From a checkpoint of a small transformer trained on Wikipedia: width 192, hashed n-gram embeddings.
Each number is 500 + 50 x the weight over its row's rms, rounded and kept within 0 to 999. Layers, rows and columns count from 0. Numbers have three digits each. The size before them is the row's rms in percent of the matrix's.

# down: layer 9 MLP down (transposed), 640x192, rms 0.0449, rows 301-369, columns 96-191
# up: layer 9 MLP up, 640x192, rms 0.0534, rows 302-370, columns 96-191
down301 008:472474477517468430523506517488508479531461445562468476534469391488571609617377471540431489528500501468524481404495519470538534548524510476482509463485601402509547543506449525467490474417482530417489558513414495426479505547431506397544512525414441512551461456426515523444468482446523442417
up302 010:557472453491509392461489460453502507483511578487453549478552528476607454562569535549516442512437484462540504523438398436551524571423486458428463595525549499572497544560495511505550399465466468579498518414539501476485516476508564567564450555555604496505551484440444451515548483512446504493
down302 008:473484446472518529490488558496518575515518524481492523469458432521531488445475512523579543502543530542505445577572516429441529480497531583544548415565554536430542402571463541598371441575572464599517427547530490505370488504459441497454584496592376480491441533483489453511513469488470549575
up303 184:562506466592622539439406454512491593538529537438486464527516513436419417547515594454538523460452477515492498465481496459498446469495418533519575522554521476500463478481475446576482458470530549524542488530452479511524571420455512479444514546535527468535488515487509485547468509490528547486
down303 184:432524580499478498521504571494554408510393501563542530473487463490476538502477476419518455520450542524628451548533418490507431555511547458520442574482439517579492514431512538566582542549439427444503594432490488496494485523559405461553492486461504517554468490530474460583492494434540476530
up304 196:546474548541443483447392459470479562411523537549598482501572425540422417502573414455535403423512452446530563456444459475467450644520498508508471495518537478574533427493507487426500511508503500452491448494399498578508501511546485488536547474519478539468499501499454501558519460439518484551
down304 194:575516493497469477411519516424394570531591459559504555420501494503516482516468485559508565544444476495512506537473458571436518505519536456485470480477523476462494525407501553539472493451536535456467597528529421534573483483429572518465517464470583504491532454450477519524419574601481449517
up305 011:471535481480565597528494478595456479505435521499492552479428538487653446541542505449525583499536549484510538457458441516599611571439576520559491392505600525489421556413480552512510463413504531481444459535549440521428371533465521511435439536479446475510540523463538505551551515438453501494
down305 008:534496479501517442519564567470487515518515540510554398443539442563409536425370459484456550530395543508555523555479517596457474502451432504533544566581485464412496398573583453560479454535459530527431607592435561470475527496458478603541591470545469469463584452523509454414478482538536523464
up306 009:466420556589581500516483488511486543530386478522438558543504482497506533494528456541485503534619489481542490534405468450534468548483502442548503487528493546465490529538467438460457553521554522502428514604542598576566446459484492519439484537502523447539492499540444545447499517525430514475
down306 008:473556591352512531422514500441503521540576433493583460464525475504441473488549548505558526526431580555531516487450492544373456496366575551589463479557523510490480529568573543548465456555446502581478507535458535472434514576460480525488531458530433527418519521489547444439515478452575548490
up307 010:483369530542577416460460490479554486435450490525456585428596417505499526522484508485491399448466525502497506541496524527434502555502500431521572543548515493454523467441544529500544458524537617515585556503580568481548507483541484499551605470550393518514577386467488511436494510428482555561
down307 008:431511557506483448511519522496478563478500452494502562573409498516484528552442531415446462507498481603552491408493473472552438536467592428589473357483570424368597495596495542447496445464432536462552419488480490461416464434440447520502556504480402440552475523446467343518430492504550501389
up308 008:458488540450485457477529461414563493491406525501463465519561547418486515545508513467541424438484463522447462552479456513429538500437442374394401484510436399506446469496537477485561423549527451549503534458481513453539479450494438513517574532522550447535515394484449504452489428518555488452
down308 007:529528569541515449421479482550454484482544511444560593562440560481511456417498551546554519408538487548554450556479518599603450442539481491517466552504449586437464406535505463518560561484485454524490521443706481620471445502461434551506545551488490494475484539526566426584511450524495578533
up309 157:516416578483465501502393412482477612491443549465577506520521560517430432516534479472455591461539484473486525497484519606498455429530472570458492422534488437554459401526475477593455545478494498420416499502423511500565546413457505483526504551562448574518577464518472476505482461494504464543
down309 145:554608471486492519580569496448511428493517545466417475588538457552545591453408437481589517469513596524486530444509534487491530520484483521472449567402508544496584494431491469473444420567490504523540452415492484489480502567487497383546538456499510532515563538522538446458527565484471455455
up310 183:501551588457609435481457509493501506555494484471557549425604480405446492512500541466473534501464435428518608544589458531500466500474490459503496403470478552522494460511481522551523562446354500508498571476536552461517406403495544510496537445507427557513549461498473400519467459460534500540
down310 168:497488523522401589490417591492602494432459520586488550537466499507536468488513523568477491425635512510441530447505525483513443547471468515552450505440457443515506579495573452488503443523530517478602418467440446521568512570481442520484375513451553496409453524452511508528468527421510480554
up311 011:454422536389502536468499461545530384547430395487496528564567501550561536474514534476590535424485510486448464490473430529504458525568583542530566522554505485538611485463528571396515516430568513498442465482588533471555509557542443519520419519576497498535556433508497493542532535535469587533
down311 008:555512524481436426472429528471545519556580529467551548441465431596541513503468473525518448456564515581595391535470492584498585487409463426571465509530557474392484473561525502566469526503491538514431437472450514592437529525443540478550502493494528449500456586498451487473596472497441592610
up312 009:570495529520558493564518461468568530519496563555477452569466496448571474453520546541480531531463400525523484526465592563407491563526434483400506456569520459493472525557541507493583552529470510465626491539512506529447562414578458560553528470613521492409475528461533503479480493506497481596
down312 008:454499512442509504492487482552537576460497479404437501530410479542595527513409561332426577482427487523524482446563437450458506496438514577635477444462475458563543462576485492569478437555481497486515488572524474510460510491437510478481560483517443517478541503437508506572472470467570488483
up313 010:535400494428488481547531542489477507626521437539524466500544406480475502433468505526447497457470509532496508462484505489452500357527463456484512530494469434478492547537490505493434571496494473384541506501487571498488530490529451556504548470557518497541423536579435478538476426594570603557
down313 008:449495558466419475543404431470488487517522535389526541498473554579505606503597514530565538460515478518549560537520414429485557499472565493602504559463581497599490533612549480614525518574535602593525462488581461505471488523560497456492484377520581546443462536503534613593510502455446456515
up314 010:511496545416494522543416486508624437487501559476426532505544596533532443456503509484489461493428510476463490556495491547524521503538538473407581523510592475514507604507523613437506430482579467497498512507535378353376435419471499501542487430558423561476524460494469524455553445477499447507
down314 008:558468492591532436398475522496513526514575519522516481442408426473540507468405513364492560423518511582527516511506470573626566460422439503422418562507471489551530418586456412562459553484548469548497527449490531530490507480460519483542503507529540387537500524504531471475446560578505546539
up315 190:598414501475495464437488594414505563489511482482587539475525487541511506459552500428538513390508454495526479449555430367415414545489481487399534398442591453516514535494441477407501494512456485357528556588484497504527457461581382494509498491481449431554516518504441545514545478488553500511
down315 187:442454492573483603464471496410560479497549408519482519531465591438520543418527542495491429498449554504444457454586553594525561526598513495442387445400482548495476502524510506489551477605480494435507426513494468456512427562440478454546527517567520489422552415420520573483566492535555488506
up316 009:479384498540526488547533473468499513446529522479447540485550432534522472526455498499536522474432428522500548479499489571451473595544409593474560546502552496536545451541565583490513549469586583482617514464586461491522502528559480542548505490522518512453491457481572478439462450502553599620
down316 008:455493571534465493579464556506500578486404504400467583563446573507584458496446526423420522545436472507507425517565488450454553551446550427517509502508645468592491568567447511486516464504541528418574429577461529437499566464434582536455496480556462491511499482511422498617457504427460532546
up317 181:557471522428469509355533464624547506473567539557465460463487559455406562609541521421545469523479455497493549583443453496489478502503521502534489410511455536520548500516521535566521597494569545515504550466478505515497572554545572501460505459421489583536374563527567542487564428577530491541
down317 166:553488448531521513642546497494547504477477512456516561477426579514548425437429382452538431536500606469490494542459531513481513472514436490452418486415522444398580474461461472473513551488599500530505471560503508447527517473460501468530443422490422406525440489547510536464557526537517476499
up318 164:430504428493551408490492492560470643447600497592415498477440458467534464599501549440396462503443549549531480546533520548419435487529504432566512535510537522480366470461482525530515550461549488483399578544464465533506625531535533483470418442460531543548537459488592514464529485546554473486
down318 177:517435564466423554548534473448579391552415497429594482521431519452434542475501429469506505472504490468489584482553524490565471539449563661431455471502460520476513515573511468556546557520457489529575455460524557450480403542516485550532545564430466474468533499429432559531439526366476467522
up319 200:470562562470525494412524545531472496415425541543497571458515483392482467543545449496505500493431434502480582551555502405485484508454499459443530463523501411528377454459469486492501551457521531455508513553492450488446548411463583503447382504407449523547462532464537488551477502469495550542
down319 204:532480539473539465577528521550460477458472488499495527463516556523448547475481513520494603531475478605515391542493479490484430535428552500539555539507491491535465480403595596495533608484482516583517494465541410544507489497542511511502467522475481693512517499537401531461532557511547562502
up320 011:566513444528527563451412481555530415486473489496393573550542543546556416565476464475615568511519531536474517470528484511598555527465595541476514519502533558560550550438541551495516437431560518487392492481553483435400464470532405549457509489439528485525512455503469514503566485461382442537
down320 008:566530520566478489449490523453460467486514509518666478475500487495518493569302464485425486493494481608543429522428536557459495479496440443433508527535528484516481540546433415483467424456473436537405586459404551536458509530388509511486452475530520435489517453483574483541466531518508555617
up321 010:463474598610513415457580483454548486508554572500471502400482456472502603498511479493542442505440492541553500521528504492505459540588473496543559501556536470535433511543541551523475501516495557543540480658463404479552455510513535434536487493533428551495546386423480534450529530469561583439
down321 008:529548497490483539554490513526472557551555415536531566514428568445479488493387569464474482491591550460470500566565566572609527522500486451407504557527465492475523466482477513467519624340524480460565522514521509460470598481416483471457495568555430469621497501545507504519443423509580461460
up322 009:447507559556424471470540490433434505545476500567477461457547478508493581549468536540468497508528472460457559551526443511514510536522543524450460394511515497488412498500551563448452554480548556536495443489535492561519433488560544464456503593513433492550562524417534577396438526431548476491
down322 007:538480542554541491523600583506545523409488472531477509496528467491537494437552517644393514429533581333475432487432581494466467490513489457493503561522528464541463486465447538449513496505496472480567467596493486542535553565525589506507557547508465500575577450502424480503502411454474455479
up323 011:365495485464496566495443484484487462537429453511414577528559490540575484533472467462594597500515522418464495488342391518554524560451516599501497416458546503591507581468477525429478448431534530552399549423536528465421459541412484580442379494467510459470463511500484503481553467528498530513
down323 008:524447454564593536549546557524484486513496596506538509442572460499505482392528441499455502507483469576543485575437523561453509491479515485467540522501493468551469512560484538586458460486526496611509510515409588552522506568497567554567475456523524457433530512594502528459489522562480568653
up324 010:519357499557515474515404440564494502528542492522463492440432400471498455490519474465477485509539546511545477537449520521533611451424463510618500486557509465470470553485488474565540504518458457444524488579524574557446457487478444459514571505514467493447484571495434490479544527451521535562
down324 008:395455507456530506524444499496462511528490500473579555594518485551497548527490463314553551522450531585530586473457430456487445519478598494540518399464505481487573532630493532491497507514459514519494471598548448447435494470440378537528526416492411542569533537490551472456462485555481450384
up325 009:449578557528537510486421618403519487522506461556573461468433510480425497476500458523417415567575531450473521527519539399467524483469476458494463525451520519395479444486559475427482437549479498475515454422380584435584550454526582484457549467528538555563457441472540520490482422466492367409
down325 007:556513495524489580492572449504539553600566423559509422460464500392492491525561514618467501470504545477515527486428483496572454463589511507474524507390498507570501554336479488535453556521477510552517426337553476523503410525549488476540465554488474524434495492534482492500478503480551475454
up326 173:516465564523496412504474480486541583480581502508512475465472515533446448493512506376497489522565385552453461535555405499437474477463519472480468505546500445567431478501474524472563441431505555401545498537540557584524500500565503569460457488463432557529557546478455514558414407426430523449
down326 185:427398602547552497664543515538495434542500526443601461616481513587421444422540484456558436485538419462467501491500557532560562525484554511429524545557481534515530472517486516527459467489507525517472448372490493504563487441444571482537524541525433563477516484597427489544584550581496488523
up327 009:496492463577495491592475436543541457429424479451494581474498445467538432443542370435468553462616468491447578496442481499518547505483535499501539441463575569477551559503428528471557419495598496464461417501509439489535428521463531532471405583546621536507559557498483510504595558445409518552
down327 007:458492495465556518466482621528503503473555489542526514432568532552470435487562512469490527517340530537534484502432452536449524466512489581496437490398477619558410422501553467500523468508448492558477509530525521494565536517472513570568529526517410469408623511475545487417408531517494493507
up328 008:536567512436497507571519547468536458502463450539456458532525481431580403486520545445427493498473442491464499511568521451448580533557568573468534511521601493460495566550509588492574452490529471428517360495487425545477491460501555596530465450599595554475467548529481556502528531507493449590
down328 007:540498442530510471513483490514418548522528514498491518514465560520533511453476537462452527452359582562541458435489446553564607490482474493474455514403440571597400500499473442504600473463390537555494500458564611521476563455441454493597551517501483485486517489398517544526447531537516479504
up329 009:546353645460521510580502457527580570528525519513492435451544426498546439449545479504438448478428355476489470576578559497414521519489555407459497569531515382463435543468458501499573473542438502474557487536485514496506526466465562506534516413629475446499529501468459495499486527509593599464
down329 008:541535484445481383470475412546460569599557504434502520457431466526501556481541541371571557487500532564542575524608388466524460456446560470540430457509542541431554446599530557577517563557501460588492450550596475498456515439516415469539633467426432508484550579482542474501483530494547517419
up330 172:426502481535436498470515503493554551426475465529531616493479453484529481569541518503500596450459314416433554510601487493471459549484476488508481416432495477540470448438469480456526410596507516435553516518531571589461542474544544497495484517475489443444514486462489456559511550464527422548
down330 166:492460386529468456535520493482434524483525434589440455558517632548471481493433517475465495520511538525472414565518492481497546424490509478477524531497478488469477395464572494541368624510568473565428469581497404508465572547447524541526468474521521467519448556474495479424486462451529463477
up331 010:385435575442525511518498451453595468473523492546512533521447459476493542403491490494482405462480465508457438531553475500460471538590483533518584583513554434486553486571482544364507438447491508468527546480485437468508455480493581468556373423560471588471553366451516502540576560496520583492
down331 007:515544504497493503505457491490497651548622466545506482419485537512469537449489556449501468508508508577481476483521440593576542442447568472392438457457527512447546453544485560513479597457465531503492504436512542549553558390462470528551530489470475494534507567545493528495538551526514554478
up332 170:467558528450484485530477519633446498489551505429495541529536428387459485554542493525550456434438433493526630480498531451552527577493478463508572407491423532585432529405454481435531515481433454579543559491514495476532495490528571507578475519478577509435466530537489533537505479514519539572
down332 168:607571544517476433430525568530491469441466568506542552517485498517583616450515390526441570522514490498447428545505464470463436528441471540451406503559446542561597525549518491518567500428598564520465478546558525454493456551482492484410490504535353589491510512507503461528529564489522554531
up333 177:503579518477547477397409467460506575437581548410501512520558462570485415550501554488468483440512531455576479471525582441483434495515469528514543425540506425526579556474369552470552534555585475561576530488509367454490497429440587536437509536454507461474401551483461478496538539484546477540
down333 168:554484503523486577405448470469519528611499448574570452594542499516508493448577443495497534538539543507415589514492431556493446422528529584491517490474461602572518520555495472524449479363464434448543568424465482501573490551541534446467590532455461526542507497460555479469544461531518489572
up334 012:593499468439520593477456517502467504475552581458436480556533556481487436459483570439421517525522462464535508483386525474486499459422503477512498482474522497517492593592599486589527437553488521497552461545434479475421488463507514483483560481519456525389432543545501539506524500413539370551
down334 008:478379504449533608514448494464569491459496517499574587474478425440512480508452468366537514466387582595596529416445420480575525530467502631555515539497449541544575537477420535480440524530435541545520505550539495501484464512477509492518469432421471480547537499536543491554479407545506561504
up335 012:518326535527475500483542458474590444465460447508460530535608388498491496421469509514512403436453458537445483549614507522487526479577508536530562542550488458483568475508551542435482518463554552440528472509512493519537511440596491495587497489557494507611534429533485534520540546474496644555
down335 008:508623565439449403481486461410452553556530462487533539494435586535578540549490563430538454462516542606510362465485440427509571489401595403606485475462549527463510494542480496477483556449490489523482415404535531598475503474421490482444538507502488536464494584452409521597511506481485447536
up336 164:499513523469520556487432478508503508429458416521515421504605469483451478460526571462511472583409435430500547475492502525449499460513499470489531474500601489518467454481471508455506437463466470445487380548429504584540501456417453520495468504472422535462507582419484458578498504531475430472
down336 163:446427452563454547532510473371463473543565466510474523453414487532520497546544510482512488492441529568477446470448462518557529534476392537501488454411481541503442430528519500453547454544509499450528561504501534434461565467548419423479479473569569488621548545460543606459683453572500479482
up337 181:459510559606492509440467502440580492546514552434482506521500447452517523569525484469605520540546513417515521498509378484494475533652496516506419450578443528534470541501404481535508496503443530453485460496432599528497448495500469497485476417504420476404542540469451435474463459485545531558
down337 166:556551524461513512470480470502447454526477560418444482517454495554505499462486504476512518466510505547539527460489588514509559541513441492503427541537417452448541477505554417490485515533488509580617485459535445473553532597436482432506528565520520497478509500515417588517473445540494446479
up338 011:454505516383424543526552546458524475507464424538587487455520492480604410425481476440517469445506489511518483522577541496438556538516541674527580556505542527456541559479484464363495427444467584473533506523468426402561478463556656524501466461512433538577538440500526504558507573457490560520
down338 008:523558454530461544433492441519465576541498448646471401444479502504451605466548529508551507559496543512471459439484440492565511497449516421543499462480499522538490506486551535479507539499439559489487499389503565469561577379488447569536534538485500487510501522460424524440538539510558461505
up339 009:481546406532586513461510546509396440494436522553487615498583564518485537531485500484551579511473524524586511491390544553494445487487490490528552418459523585481483544501584499463486492488557573518523558551501469434416428565515467485438519535451402503449522475435567552435458436498503439504
down339 007:400413522507535528498581559486556486452455514538518492523498458471547533464394456537479501528493506374459487490470511523555532566508479467490524557603476414496586518522466482476516437448460573398608619472363536451572534501481532533483476473585529460527528433547472379464540506446530534456
up340 177:430509465516498438500430571552557531583435578531462495409418593428519509493513470466485520464593509469606481526541371523472514544526539424498440535493572506458552488482450550501551533506444464467421571453490386449475474485594487502485408518481525489492483457495515519477505437482524540519
down340 175:589429484519538450427493417468449406438571480505463464529513430501480521406505467381495467533513461547434403464518545563514462430445412575379540471405448443516523499542512491483534463486617459531474454581586542476505508478425487473469504435571457502513603535485535551437473500527462505453
up341 171:542499510521554576582540543476493492450488517473559430596465504497392506565553523401484579479582451446461487494499511531470407484543498542463558488611507501580502582531381512489488470421432638455508642544526487529495514520497552558423494428525444437503398634450529416513525477446520512579
down341 178:455548514456507537413495576530553541460533518515449576403493474493625466463468505611532546449550476404630550473471449405428468508546478424507483477419507513407505552405429473465574495536487468524468375472464530468498437503552466507474466553543596490448487445548596521509440449505554477564
up342 160:524456548447596522475494520519560479533476465529466493430432585419447495438592489491550475456596458532486552482457503630511413515467499503457484486517523566518551489515464629535516456449594580603522579503654578541540543598475505463553532568470517561500437542536540493607492514537534547568
down342 146:537586455442538615480480466493365543462451506523517467516494493473471388571550507429487479475469532490531514560485479426542543457458478434492502524484442474498473500542607486490502413438436528517384437488405499477421488439511479580498508520485468535397528433608484486423473463543585474546
up343 162:550547479418549573441490448579515451449564469497502544586567505467465523437491547436540548581430493589526513522465464581487431542458445450490464493521453435537545553465408446563484460457520619497500519500548500511564491435493525488357484456473544481577525588472471536473558505481551480493
down343 171:580464462629374505467542566559425474460450508531510471511500519564495443500598404454515478480513592421505442500495483513548539515554494556448439488495455578473598411430489524600494531505467499515446489575519549531514578585455555495545529436514487438514501578482469447507522475468498485397
up344 008:529484518564491569443480459551441500557589485505479520559450518591406536529485418592544519532540552575563513452436565508515404422425517444547458599511442549477492448424479429495442604479499454543410502524433593482519510495501442489493534512446477436502484412439447410548484392520545428493
down344 007:486504548541442567480424517418576435466459540516517557563497502445548537538478530525563480485590473437392554570489587521428500556581520473427551473591559473502498677468440475513491485500510511525557579537439381407495477534522481430480481490475599567503462520550592491471565478496497486545
up345 011:504568504618575482454460476533508517475566559481460503522319536515487446524503501558501513570534498560534553419437493497519472484450507501503513561511543558494555498507454497546521488570451382539483389411441510500502527415536484523510572449404601481474480421522519426483451422522477373536
down345 008:481443576502507630536448537440573542487482490453563552564585536432512390572503518508411541565484494500418494512512537522410465542605413522455469506443554522593492545392461429492428395545476450545590509539564497404409461448468459469521424495477473501452467427446549494450441479498454541536
up346 010:560461487482554506520416529471431424524573511449408491517591549500494409478445550447522446484478445491450541556457552458504560448465480543447451452447581468483411542476622491506441495494508563479528423515574493469400479413616446446498573493525428493516511467531465568478546461430514447531
down346 008:508462511474499595516488517518516538490491509512592508424476458473573565575446480460499527421510566570511428466461452476613499481528515457536526609518537415599582553567453538462477521422445545513462480492494561527557489502464461408484560512513482475444553479471544553546448510453575495516
up347 010:481496473486469510561471485459452502503420372463538512446452417421514493584487573495417464451528508483415550553529460470486450554486503494510530501501515465450557452481458513462471465564568517398563423457526539506575502488459543483484490568607539523519505540486532495534512456440422491565
down347 008:515428527523511421544551569465483479488501490438508518442575541514548400497548428583447511493451527527540432454431532465484581464486525528533523465385529503467449508442481472484532560542429489507457458523444520533527539523547563548481540496461411519504530462463401473465413482531472399471
up348 012:496387606521485467535502445484534493448472446514465532466537407471466506437460489494511398433471490515450492537547556500428486588581487518563577474553474396465508487425503463452499492519531635455511544590521513487497476512540543431592500494542412479588551443482493543477560561486560605544
down348 008:458543533473478449516490533429433542599577458468462471463399577537507568515500572369503453502530491534507471484511457502630491536422555384506446418486496470459524463554539529455527603436396533448555445425561508521559490458438463504525582492487432536524570544456444484487450463519544478443
up349 010:440477513504530533412450447533438504496430529467591572442609496497561554500528505475529492496543498489540499576472532490503471547449527482532595526528486527442501532397519423460594459478530555577524513578541561414560468666539586508465473549553416497487536497448510577494486519444504479471
down349 008:486566515433528467495520509528528474543469472597598492487523401525421538541412508556609490494556600406486454487496530517543475589458538477524511497492529528416509495442532604433370505477483448444514481504417484472512583499484506506496578587516480446505526545545492446373562461507561509461
up350 009:438497557609480487452513524513463588522500475495575508495434487551414507521563473569502523592538557478514591476521495511479513443555483427565465513436579488413540457407388523475523524489467430527465469508507542555621529498434567467482541464611511416516467457486485482521501521542501526459
down350 007:443495471581486473515576473468490553562526468548449483531534603534458520499521535507439542424475533487415552583533551481505435560531493527512449440462456505514483521429539476533556537634491534595513439515483471506443472428571506460539508516533510536472464534476500474379388562551530479463
up351 013:598490510479510586491438516597560473557518539491359482513565526498462475438460513500498501470527515530564511479401542482519514364518511440475492523490550513491469546526595450548484478535535477449499542522460500423473470443536487521419571471429408450542411499595470551585533391473528420525
down351 009:456474537505435552400411482403563465431478524503581501482470445369474540523466505434499544458506536599515550421494422482626572506449427579541499524511478495618558529557495504526447561487504554569516511480504513499457492572451503483511488481555577533510453492480591520595448493510547537528
up352 008:561432482501503501377442470521510423498519553535405577499561521552487541458388458466571496456446484551538465519398505514549413412481498450489594476527451573557449554549565491496468514545528478499585486567481456386410487558533482487468529530472424556479565555460449519483485483453523473579
down352 007:435434576524499483504463623460588406411496502533568561518503487420559470565512494467578463496548513480538581445480459520589540558490436491437513548535489552459590508494420495437558497387535469376524495549520487405513620512446503487469472519507550396549477528480539460469538504490540465454
up353 009:476530529503533511507509440519454457499465508502500577480497501423379482501541562591425563441573617533605481540410465552455510452484497428572524481568454554492525610478513452491515545495608469476439521607567527526456413497454522529540440527534483522458480575450531549504540442490430483490
down353 007:351471555496499495431511536505450475443537458506626515531517481541517558460435528359569501468578487419495496496433562540434548491486508578546525497509482496405468491569494523533478359560435443530534465568424417478546517532522526515463586464570512503527493495468575410461575435578563528519
up354 009:419510560613482529448559498426549564484511492405455485523382519477456474354445421466587498522417438577471554541537558449519493470498390528534426454513505505475569500576518473430405457464444397517530496441422469453531508465608516434514515469500609497470526474538484389493504490494543532521
down354 007:470563525483561596497426427452539503592503533645494486478490560382565487584594591532650502571468527470456505481511499535467502535516479522422477564581613517630496534493479536474508587481549495452488525549550547474537478495519506503442448522530488594523489495544434569503511561449534527467
up355 011:472549559518597507547487479491454505471513515576574499508415467346518505503558488526424520515567552518518525559501530584449496514467530506558538419530473465392498481481455532518510583552474446469495505528531460586522429438380505471493507496629423566443486544469559528500466436475469426537
down355 008:450472549501490518508563468558470590428501472500498481478582520598428473440483467423428522448455489448510495485469478532473452490484500514533422514444424500470491498459548400502490454600399471529510492614487493485516476487570506564592647467452496493468561484473488464421450476651538432414
up356 010:486559508409533587506481487458411454493386443554516457455529454364545503546527536476423519499591464504525461626527531489443522510493535463501531459523422476405437520446462455538548508563474515505502435590513523558553471509414514502469474499588498490471445569417501542521520547474451466537
down356 008:480494420463516427528587452578476555512529493561568482497567481608427568472476449491461474433468503417557465442441527554497412475478558455623462464498409583394490487499565518440603472507420478485491451495520495576556480489516421544574603503428446485434541507523545480417568465551573527439
up357 009:456488487428472616493493478456393515480442447517501629565526532482432481472450538476544597471545600574511502482519444529518485514501467593495533423377484569444479529412571565457490492423582512496483513501552462536406466540505529514446489461410467470513482600425518522496409486504502490544
down357 008:484452612603512478521549501468445507414441527551566411454505541477514462486473423598478481448471464404553433449416544543457476488492521424520538575524461469488505534457442440475575419471434558460466521439426545545518498454492585548501519601492589443479505420526494455560558487464515493553
up358 010:516540453432500548428468490471586469546416510438413523550583496542532447526443499476556530465546504460459490504447486461514518454469540566333474492510481553535501501540598500446499413475552563563401575458475548333447499533550503563442455530420529491533464518534392497521500453491448424491
down358 008:545560490554576526454477479525567463428492542580569502438474468431474494482445527540516525446571527534543411438441514473504509442495442535521514528424526538607420544439418540555451536403549489521491543366492525551534455555469603540511406527497610474526516524485579565619587471466511575613
up359 167:484553480473513555425490433502490548497514518504449549452425467495500504454562517411589433573444419560464544491508533480569424548415512477498468509437450592600401436510527496522533459392571531559452516534462519452469440468527486522441565448560442485457482535495455506513564487442526506463
down359 172:445366504535558525471544518478501408491466533547576492529543510447517462549458533448467551495490548466493453497500461469473558509450552511525474474570500483571434431508500531520438440476480478463505424517459441527546517479474555404493561487472496440501449513467474441505620515503446587553
up360 011:494503584478454455504538465487518569461511485459552450469451468524530514514509516539456456520388383491461445523635542514392434566566539484506497539525510446515602490521476474466560493509485498490569466513462499476559550522536593477560471502595513483450561509440473475434501591523524617489
down360 008:526511425457533414564489467540520544570597518490428556495493554528561514464568574463479448525535502473487454448575542464587548512505523486416457464481505545430465496476499579454531560487548479439506402554537498519553535423538514434525558541456509575469495553452457504493497541445510494449
up361 011:498438546400476490488504443464513507440417500495517493520542453466538447494555496542464430460529480500480502555565493488451515592430511520540472485520519478432477501418496453447593469495568528513496464540554542567524504578498605569570454517583499437557525543438492514509530555472462534529
down361 008:454523462475541460532574518519435549484526562477466485451494516577492478477502491468556493446449550465496407433510501435446500525412557507627544402432493568392469420510514509566485447552446480535447377513561513543475475487494460573551690579487448505366563551420487471479532435505532486510
up362 177:452541536382486481578409545484491528534573502436503491505527462460457458529505638448564529550578353481504479536543470507576464548581510461546478433521490581497444446516446493465643523439419555516504503619487507521533500511513536515462499583466507521514550467407504461549432445440509511521
down362 155:483471467552566547448545569553596363503440415506514460513455513462472449480526378421559461459459518492452504480523554545383551465493530466444541490512557507503527476442519529601464461499534474406496469436569470419503474508510516519517412445568502521418525534567561511531380526510500517492
up363 011:532583416415513595499404538518447427577489452568424557526499564481546510578496566500473584512516583511528493464368459530505488468434516471513490429524480528504419514414449520574513488525574500489503491506514512509392417521419424570481446506477499513408449598452511487534523434463431412558
down363 007:527459496516525502588525556496491432430416573438607579500577459537533467467375441469468521457453431488517489491390596528477567530539525516520562513559454468543489577498469488481494415494459523555448538521441534513520480542468515524487500470493517540482521415580614504467485471521509524552
up364 180:538535451451497477396500457525502437462578482453465577437563531492435519525556512451511553504532403447578543511444450526476429511472533518495431482527452480553459580540365466471471535434464569450545605479502554492482509426460509549541471476490492464521475470486562477441547519474561594525
down364 190:562523526561545492508535469576540483460518550457489509510501434551499576521491478457511467456525582468595487421442464453520382475453380502520515510561407515518563534498549542537525533511516539554506492560477423554506556536534519510501555494416573491511399443568482477436393490500480526474
up365 008:559378513489458500520426438507499453449501528449427578499492505552448402463502469519520447449479466462441481567422447554599452476507516487499564630515530491573598527588542558425423452459564515449435552462558434420427452450417513510567428515459593489492568500569479400531582433500457522503
down365 007:563483508521469431442407571475514468579567516473571598441464524490542499446503501398598500533528472644479485584551472514469562428440512493418468481561528497486557532586510463575445504515579466590485511510471482506465538467477454452466446473600471466517479547471526478476506550523418541615
up366 010:517482482552545507493447459507506590518475522483394545522549507544491487534547515549506534555485515449492523446397427538532527464487519456452408502498603486530517588505549491505522403490533389527421542455525520515347465491480454532464503561498542444440477557530480543498555453500491499493
down366 007:528393511501604528556474538552507468493552586425565615585531484502545508444422421508502506530472543517558503565552498414473518525511509564505526469475454455530510448637434573559457456584512510576555545584510558471367481529487514489473489516563453522480441458442504470466422505448478579507
up367 011:485477550492383501497537478479420513530560465455501504434527486547410437526475520519459440499475454490495497516623510486525444517467509586575455519498485513505460530439633400559483538512452556461537468575481545527522513528517529463519520519486429488573525570451533549454484531446542516470
down367 009:510461481510529515596572518457481499554509473558503511521460514456516536488502468568480468498499545420487464480419531426474502529532467426523605475561522395488551538466450566413483535482484528479537383527449442466513520517612453487467610598500489562549581438408418483527566452470489423475
up368 010:497385587433434505566525563501462480528553443531504544547446448532522459473469488471448387493463432447411470514596468458488502585483610530529523515488492462481494514506465517566399507541462586428532468496462502559481447412491505404517506465577507536515480465519490469518563545486513526555
down368 009:614528522516455444556439487434486493572619514458551511398450537484481504510623484534536435522420535575557488503492423501502479447498536405494474462590599493456573540523494482505489573519452539589432470498546481492431474436516420455513597521405446526497577488479457506492471483482412456505
up369 010:472580494392503630458498558487528554503467468582567487464524475442528556570512521473422476540587531487555490532567499469445576469536526496484511457470510474377424491439477494525554429525548551476494477535473489519563441506408621509461518484532395497537464544450562582507495569435449424486
down369 008:548538441505501493535651432479502562438492496573494442492561490537382508435476476529436526410449543435539517439411514480537444517462562523560535483396386575464449511377536481458566575491441529546477462384542509563504470437529510545554596530447581513483496494603496520450536484539560490461
up370 177:573560528516565637453423439461514537409511534488577484573472532523383518597594528384495500505489564474529497427481476478505465531487488530543503534545510440603532565517485508430444504539492532383581655535472520521468547478548590559465444445519514436502425609512489462505590517544483530542